Part of a small language model's weights: 6.74M parameters, LayerNorm before each block.
Each number is 128 + 24 x the weight over the matrix's rms, rounded and kept within 0 to 255. Layers, rows and columns count from 0. Numbers have three digits each.

# layer 4 MLP up, 896x224, rms 0.107, rows 238-266, columns 112-223
099157131115112088126154140109145105129124149139152151099079101063150090100111122146116130128156139210100119127133111074143119159107146121099198089131123129132135128159063139135123156123091109117144133115136115135137113162143113114119127118134113123147131134136146124169177150133146123121161141168162108102119166127114115123183153161149
118143159162129099115149089117151129133169112109108111159158154138119127168146107151123117128119128125157158121135147139157146111118100149072118134180164114117139134093139125153101157145131145094108154150140120111169159112111102158134101122179116137124131111124069142140125127146104115117087184123135114131130101041128177160152159120118
142138160119174150112103136129160134138088091137138177174105148122149099127136169092083090109135111104110112140168129158144132137114127121093089114132151161167187106114112136095142147119136087120092154110123156136135121150102116081091150132112118108109132165127116089087121121154119136135132128114144090146159119108110135120137102099145
129146146086154103104134110115081139175119099126115139123147148157138109095130151081160143110149158144141143170165133111155139130144135182101144107154153120115134113131156105139160127112114135110088139141155108162131138106092147165127124108132128151112144124119177129149113130132115109155092137126096158131119121117118148155113115194090
142134137162160115132121127140137137133100153138106116128127139141166022166133122082123142138190192107095134148148113110132160097161154152137141149113145104108149135138096159101116105126151142151115144069157169173117100143087134117142109093092138113078175158139107150137138160128105155119103121125111100126111164161136135117106187105137
143105133147118146152143154101119077136110085138119137146102103094143133104089073138129107123175130135116134120121139098130100121153130128123111097148112133131163082130107109155140147124134129126134131100141104128083105114136131119116115135144153141152111118119091107170126168131153109142133158135138148141103119141095116163155109139102
130134142137135111132143132141153125089131152121134092083134119132116161093155127118152138126123131145116113092106140106114154134169094120116105119102115141126134141156137152129101128140132116111135158145117149118125088120141079152187161106114123141136170119141176103136122147135139164087097128078096164119159152129130113159121143125111
122145140157131113096138122138127100133097113132102143149126133080114130129155135093159129122116119137114130061104104102158144177133093130125134115150133139137168177122153107134150166099110139103133127116158111119141092120135117106131083141099170178129085132117131142131091154120119109117123148141134167119066148154120142154128163087125
135120105118130113152170150146155132165142128133127135109121075088158151137102140153107089124116155114116107124124146154145134143090115155144119117176146123125108083106108131123120090115115104090149087108128089123145158143095127126137150115095136149093166121125119123125129122119134126131106126143178088091122086136152117137111111088139
109133122144132136113116181147127077083174150119124158145131152120087133109104148059086048125144165138142106172102139134126092109131104167145130117144103121158104138119153137085103130142150171089142103136146118103154129141149095147141121111068131142161114098115137185135168165142151115140134117130179121119140165092112081162141122193100
127167150146150079157069090165175137115161132133106088091091142102142108108109082124175113117149142132139084162077115147144183089127139085082168119132136109123109127131118138114149166144166130130100110126162133142118122136157135161119126147128132113143138099120142123126122107128137142098141109121170099108133144138122085149136113111148
141112126136143111105142135198117117131152108130148151185142098111107110098141122105130122118160138151094113103170116138133129112097133128127149137110141104121123087109121196128117183098078133119104127124099098094153116108113116081095126099126085124140108076138110127113167162127123206117147124111163100152155099097128107115147074127120
169111096145141133157123130106122109135108121125137144125122131133112103103087169141114140135098135139151115124123144157135156143141135093128127126106129112129129127144118106144161139152137128134101092104154112083091138099126119154126168097145142180112092166114126149119100152154136134122127185112148159141088145125163157113103183080102
123158121141125130115115135116115106171128135094141162152131148125126132142140125139096120153069150110111134118099127102143076125128154099142144117163129187140121150106127143122100116163122086111095157122095160167161117138142135122117125133154186109157134152137104133135082143116117105131101114130112078104110079142086106176141134158111
116194122106141094143122102127135070133101146129153125106162148127110139123134143159153142113143147093152123152155148117144083103170174085122116123131081134154100145139143181111165114147145152104102135131141132121082140135151125136114142112099128130122153160116105146159074143126129139131092116137149143101113123128119080199114131138179
135139149110127155103148121135118157110104128150185117093108115129174109098134128133141137125159138111150091156177157089086125123107094042152133138139127162151135124129108171088130119107182122130090080157152121133122162135163095171166077104183170126120168151053163140132118146146127145158128115134150126121155102138119083090136137113097
128112153100118139170134087182127162140171111109123125140130140114138126136134143088156160138148131103118149105121156129095118045119111115153117145152162129121098119104171126140174099169154116134142119095098123071119125123092130112140130133114120079157145112133137118143106146144132153133114108123158100127117117125120159139085136100166
156144138153126137119121087104143119127147127110085143114130163079166109088141127099168127110104141107122105145142143132139110128136154103157099123118156142122124126125075128139151124152100146131132114145130108152131111149096136079093156122146112167156093123159153174119137126094166135137136171131147116165107114152124145147107142136167
124139088135121127124125174131123130094118159126128097115079156121167111120150115165114117116086135124178178111146134169141146124172089118123124133140113093108104142149131103137127098198154123137130128132151130137105099123138129111085149129140146155120081145161144104135107117088113153089086132074130132164122101113141138126100119123143
103129129169130143155153119086149155194167142145112145118145098109125106127141189129090110117130114127139140105103126163144131172141126088141128106137133118147148119110194139131117109157112104137131128137162141115136120142136119132131106078141096128121086148161086103129139145090124085124114127106152124160150120155150099125150167140160
163141131120109173092155105171119097123112087120121144079114139116132089123130107097137105131126147128133116158149109152135116106136120118120087085070158126126161130101143111151121128102106120100077139108090098115144085137126186085045134083123131137125107122106134065096145108093125099055173156125146117109141139107088118131137116132111
097110141132142161097102151143092097122089110140118163096111172094129113107151156078127147138110134105122123136122130117144159105139133089108114160145122107061115136086169137142126125112132092100126184160120143136131123111108066075173114146129179113139181117074175100074110106114155188147147154149141131128132134103118105121125091093116
138143163090109134130138116112145090117127110140124075149152103118121064117138108112122119107129145122105157100111129087099160155120138125113114119138117165096135137136156160121133126164129086140126124154099116133108184144138113151148156127101151124145117163144104117175113102148133113122137134109186107115108158129134139096132112092135
123146098150150153137088107181137105143105129127108112146134153135110116158115109143152134134100144159171139133128163115122102121128138176114099147122132166084154140124145123101144177144127106134118089141097162114153110157141125143131142043168114148142122117130123158147129177058130130179155084135135122183134142104170061133142108115150
181081178186102140137131144161146089151091142156111105155117140093167081105105101154106132126145152074091119093075130186093138087122102161109124098096122099172114118173108170107130157144092136177147148166139181104127129151119129136161149131131117183109125110142120144155061148144192155134162125096085116178116134123113089135091147115154
182163125112122167176143134136110116085131164152124120123128111122133100134120102132099095126158110153148139149131121145142144121086141119151131125171109150107148163161106139095107149104123106115135118121160141134138103137095121127140150137111131145100135166102123147179138105076150136091106103106129147124131132179169099119124110134159
112126118120186115126137100135154122140135115138161175117148124115073139171114153100129100139123146144136163127146078156133133091111136136112080167147148152105107109092139135144156097134137133100120119133107137122140139141128141117145129108138107189145097128134114108142137178068117107086152180138117131114120150124143107118102103091142
107145149131100152153129111130154121123168083169136118130095126119085147148151103142082145156135097124153154140127130092123130112188163137113131126115142100107140115110119130133131135123126074102130105161110133134138129125132165113139103132161101123090110101130083139102126166121115132166077158100099137122113112136124132149150121086150
143166103115164149133115115130124116111134139115106125130089142132133131102170187175147110140119159123120139179131122118135120112096087160145173119121108151155133131114139150091122142125090139147156131118106140125146165156160132173146141160120160135093130145161127072116121105106109109110145159076135102149151126147121101103089117125101
# layer 4 MLP down (transposed), 896x224, rms 0.0992, rows 238-266, columns 112-223
109119159143138135103136145133126180135112123146128125136143139167172120131154133098135088139123123106140097086192123127106155104099093140134117109123102145137146102145168151147127159109139160181149140124080082138158138123148121096122126132112161123101123144101113138175136107138121136145084139074134115159115100087142200144178139164114
121146119119132174142144119143126150094123110129154145115142116116148133122126156134106152167158169125131132120114156139172147110152141153146121106120122156151153112105137135126128119117111132123092119109137118123099130140142138147141167127085172125119132111122163103113123123086123120081171199091139139148092144144115110132077081159187
124145087098102150087118148096109125120112099164166137123123094120138104121162087154149125131126094147123076153111118121146152132141097114107100111143106091149156098111085161139113140136154165114158184103088143144136151151157171120131142130201171095123140137101129152085128146128134158158126107147142126130129113170173131136117096132134
153129153164078129147175156138172126104130149170154112122167087126115112121093104106143153113125125145107110163149124133110099094097166126155123175137145139101097129155116141161120139140140138147124118102112099117086105129159122109095098130094142119158100108136135120108093144166138142099124145173158136108065121156122150147096165183122
127125137100131094139117114140131169102152109107163132116107158180064127113141120091143120142107084153163109108118132127118123132140098141088117176115098121137129114099155125131169142150132125115146117103118116097189124137156098154111145119155093120113122136114168136099162141137125124127134142128121126136101158132114165147146116157121
138123159139171092145143084176138143146108145106151143139132138145173141142118121144095146143129110086143119152157131130118135117120128113085135160156159168111113128114125146111150128106135095150068144117109140151155144096121078130103108107069089127100146142143116119113127122108099152114143099161144125118132159125125149108130170110130
156179146128163132111127131133110103167138098155106134196140133139094118126161097124155144129104145117122158202156113113142115116094106141148118103149142155151119139167114128114167118083113133122157114128104142133105095127126127083131138143100117133147107113143127166145124154115105125127116112152056151099150132082142158114138102141159
144129114123161126154094107101166117150151151159102130117111149124104118091150151148155095094114137111118117108114134144078121121115133130119157147130098128130082084134127148127102129110167102123109146133134149100129138137085125101138140153174132135117132113087078131090123151124124185086167166139138147142141149105095097142137137121120
097159146130109134141116118088113127117107083165107156086092147119112095126153112136090140141132120168144168130099125120142117157151140137099105167118125158148133121117127126172152132120135114104166094137145118142123096155128108109164089127112153135142129123126113143152136131093138136121120171092076136128128133152131140150184095134115
124166114150133175140112112156125103129132119115135103136150131121144167150103145099097091089093118150115094157130090068109136111161141118120083101141117106136122145171119171111138138196119115141091111109115150098173099155163105173107123115128131158115166127117104167123153166098168130123090143087150092161129139081136126096177142139146
089080097137137142139138095124112122152127153108087150107155129116168124168124159149130130118134086134090120079171122137150121144124120089120109200098141170149106066164130116082162138150172156151140124127176115101163124151135161154093126130110107115132085152165102143137136124158130151121156129098130159115125139122100094146118118086115
119146154153120136102143105114173143140144172160097088181133156132114139135120086159139111132110123148142075146118138151126125102150088112152101115114158116099132157106122123172191126117119109125124129118179121130115166098129133149098145141155131171147160088118132150165108119123161088151113132128096138167094144126071131189102151148167
092185149117105151130184130108148165110129135135152090117158109122103098109131144119146135157109138112102144090128124113169124139144108127107125110091068130159153083100113097144106155134123158128136172136109149141170128153162160073138094131109147082126123134169143126128114117120133098094059163123142113128116150136169150105117139136118
136081099083169102145127123180116115137119198090153140157126113120128134159095122177144124100161149128112093104133131101158127106125136137092100108132118133120144131069122122163132153110129149131130129134171103128120094129151089121119104117140132131115169113096105139137121123180131138164191140082140122077141178139139137095135130105147
148154102147157123096145107099150151162143092092118129104137123138101134125093123101165142114117094106147166117108165141155132144110133120123141095140125117123137121079112137132124121199128139179121108186155141131116129092143149136139087121106098124158128098163180169145175163107118113136101122149141192109075100120160131146166083138147
128155168131119088116142160154151108085097126151159103110161123153139122106175100084105066156157153114120105135131141110122159105140128153168118197118124138143145114103148126145115135154188175080165117151087134092115156123151081141145104140142208050145122160114141132108144114132117090113081160137099115109184179130092106122111139157122
122132110121149141132145178116170155115116164098115142110115141155143111120104130143120112147113148100138124159121128147109131160140146152152133112095172166102138108139108113127095166124161114093119120119104111156128129152157111119112153122163104150129099126130118179148104170108110135105141079133102121119153132093135120119111113118116
141124126164178099077127122107152095136114170082149110153125142126158141100146136132135078167140137162114092062151113108089128107109131109107107099129112151123124169105099130111123105112100129102134103104130129139129141130134117105097096125128118146124138147166101125093138185130175125153120095125128131164137127120147155140098137124091
117093163142114124072136151124149174114111094107139176124124129147091085117153129158120135092107117104126133139121157120104129123139123107145138137129100157136145123146118131112155107158114139144139130141108125071108161142158158181094146143111121093146176111157113134124118109068112147139148119152098154069120133107134129161135127139116
127131115128074115122121116110113179096113165130157107104141178153122164122125145143094168135156141149127122112154090124140132115124140124087101148114161156119103128153059134109133119129126085083130135115127136126140118146139130095068133160133116106148167123120179112124113127139121134117126165149128126087114140152119126132134127144103
125135114138141155107141152124141110088144163132133078144105112100130135113167155138102152133118164073163154149144136120096134067162090153145140162116152098100136160147138166145098135159127135139124169141127150130153134116118093132108152106119118193131165163123103137128125156122119088143112110146148140110127080090142104137144127166131
147136109136124112165137131134132103082113125115138139144145114126148136136134131092163151123148140133173127092095098098069115122162181132154132148145113153089069100123117139149128110147149115138083150112066141108134164118114130153163177115169174085137142167127116149142124146117128129125097134114115085171106136135071123088174076113123
166114161146078092122110154107168106077075137137096130088105139139132129106111130090125143116131178133127146134166092099132115111150146138137149123098125119116126158126149125100171154106131128103152182101090103126134166123128123103149073141082103138123137081130127162125092170159134103104116117135136174105143124110143170144096120114127
133082130126169089134090100103097196114089138104113153115106099174142145112105149114121167130147142153126104159104171158097143134142114139133091121150134133095166102113142121115140126132170120124149107116131143118109085139132107123118129161138106116170116136123167163120128095106106102135116126157104128137130080109137126122126096171118
121136090131136124113125132116133114170095101150150103163149161090135097137082112169139127147142130140115087134144153128093128126116093106111100118125148123126153104142072162103181118128127151159124129147086158132153150115126085111128083121147095103130116110135150136149107107116124150164123120110113147082109088115096126110155165119181
132088143092133081093121134119155123092129148130109105136130121118145156167148156093157153126112106160113142109153118118133117144122152145119137111113160121157092086117184113057140114132164123177127153116101143102111122129084157128172126150104107111127158095185139134130148105160100080116118120147123110171099128092127139137120143092163
106146120147143169094132103116149113127117121140105125106190105157173132092171089145109126125169114153121107130154085111116162151109136131115186098141050167144118155088135163143162121145112119102149132100093123105116110111098140121158138170104168145119109164120160133140118150126168115122167091153151103118078119103154118139099135089105
106076114142145153117118137090124154124148105131128131120111137139156145131140109134136048121130103112132100121138149140165141145106140158132117117114153119175116111126123131179080152100096124164103104122160135130132140166116154138133114120124133134122142148138105093125133102144099132135120134165159118129093095109121117154144122128115
109159182122116096171117139123152178167135149136106154145135082156127107136101105125123163127141104097162133092145129104137127096149148104111098125111128132126123107120087111183153139160117105139139098130135084110130128121134119083114127108132078150149115135139121133103159117122153135150111129120117158159137130117098089136179125137139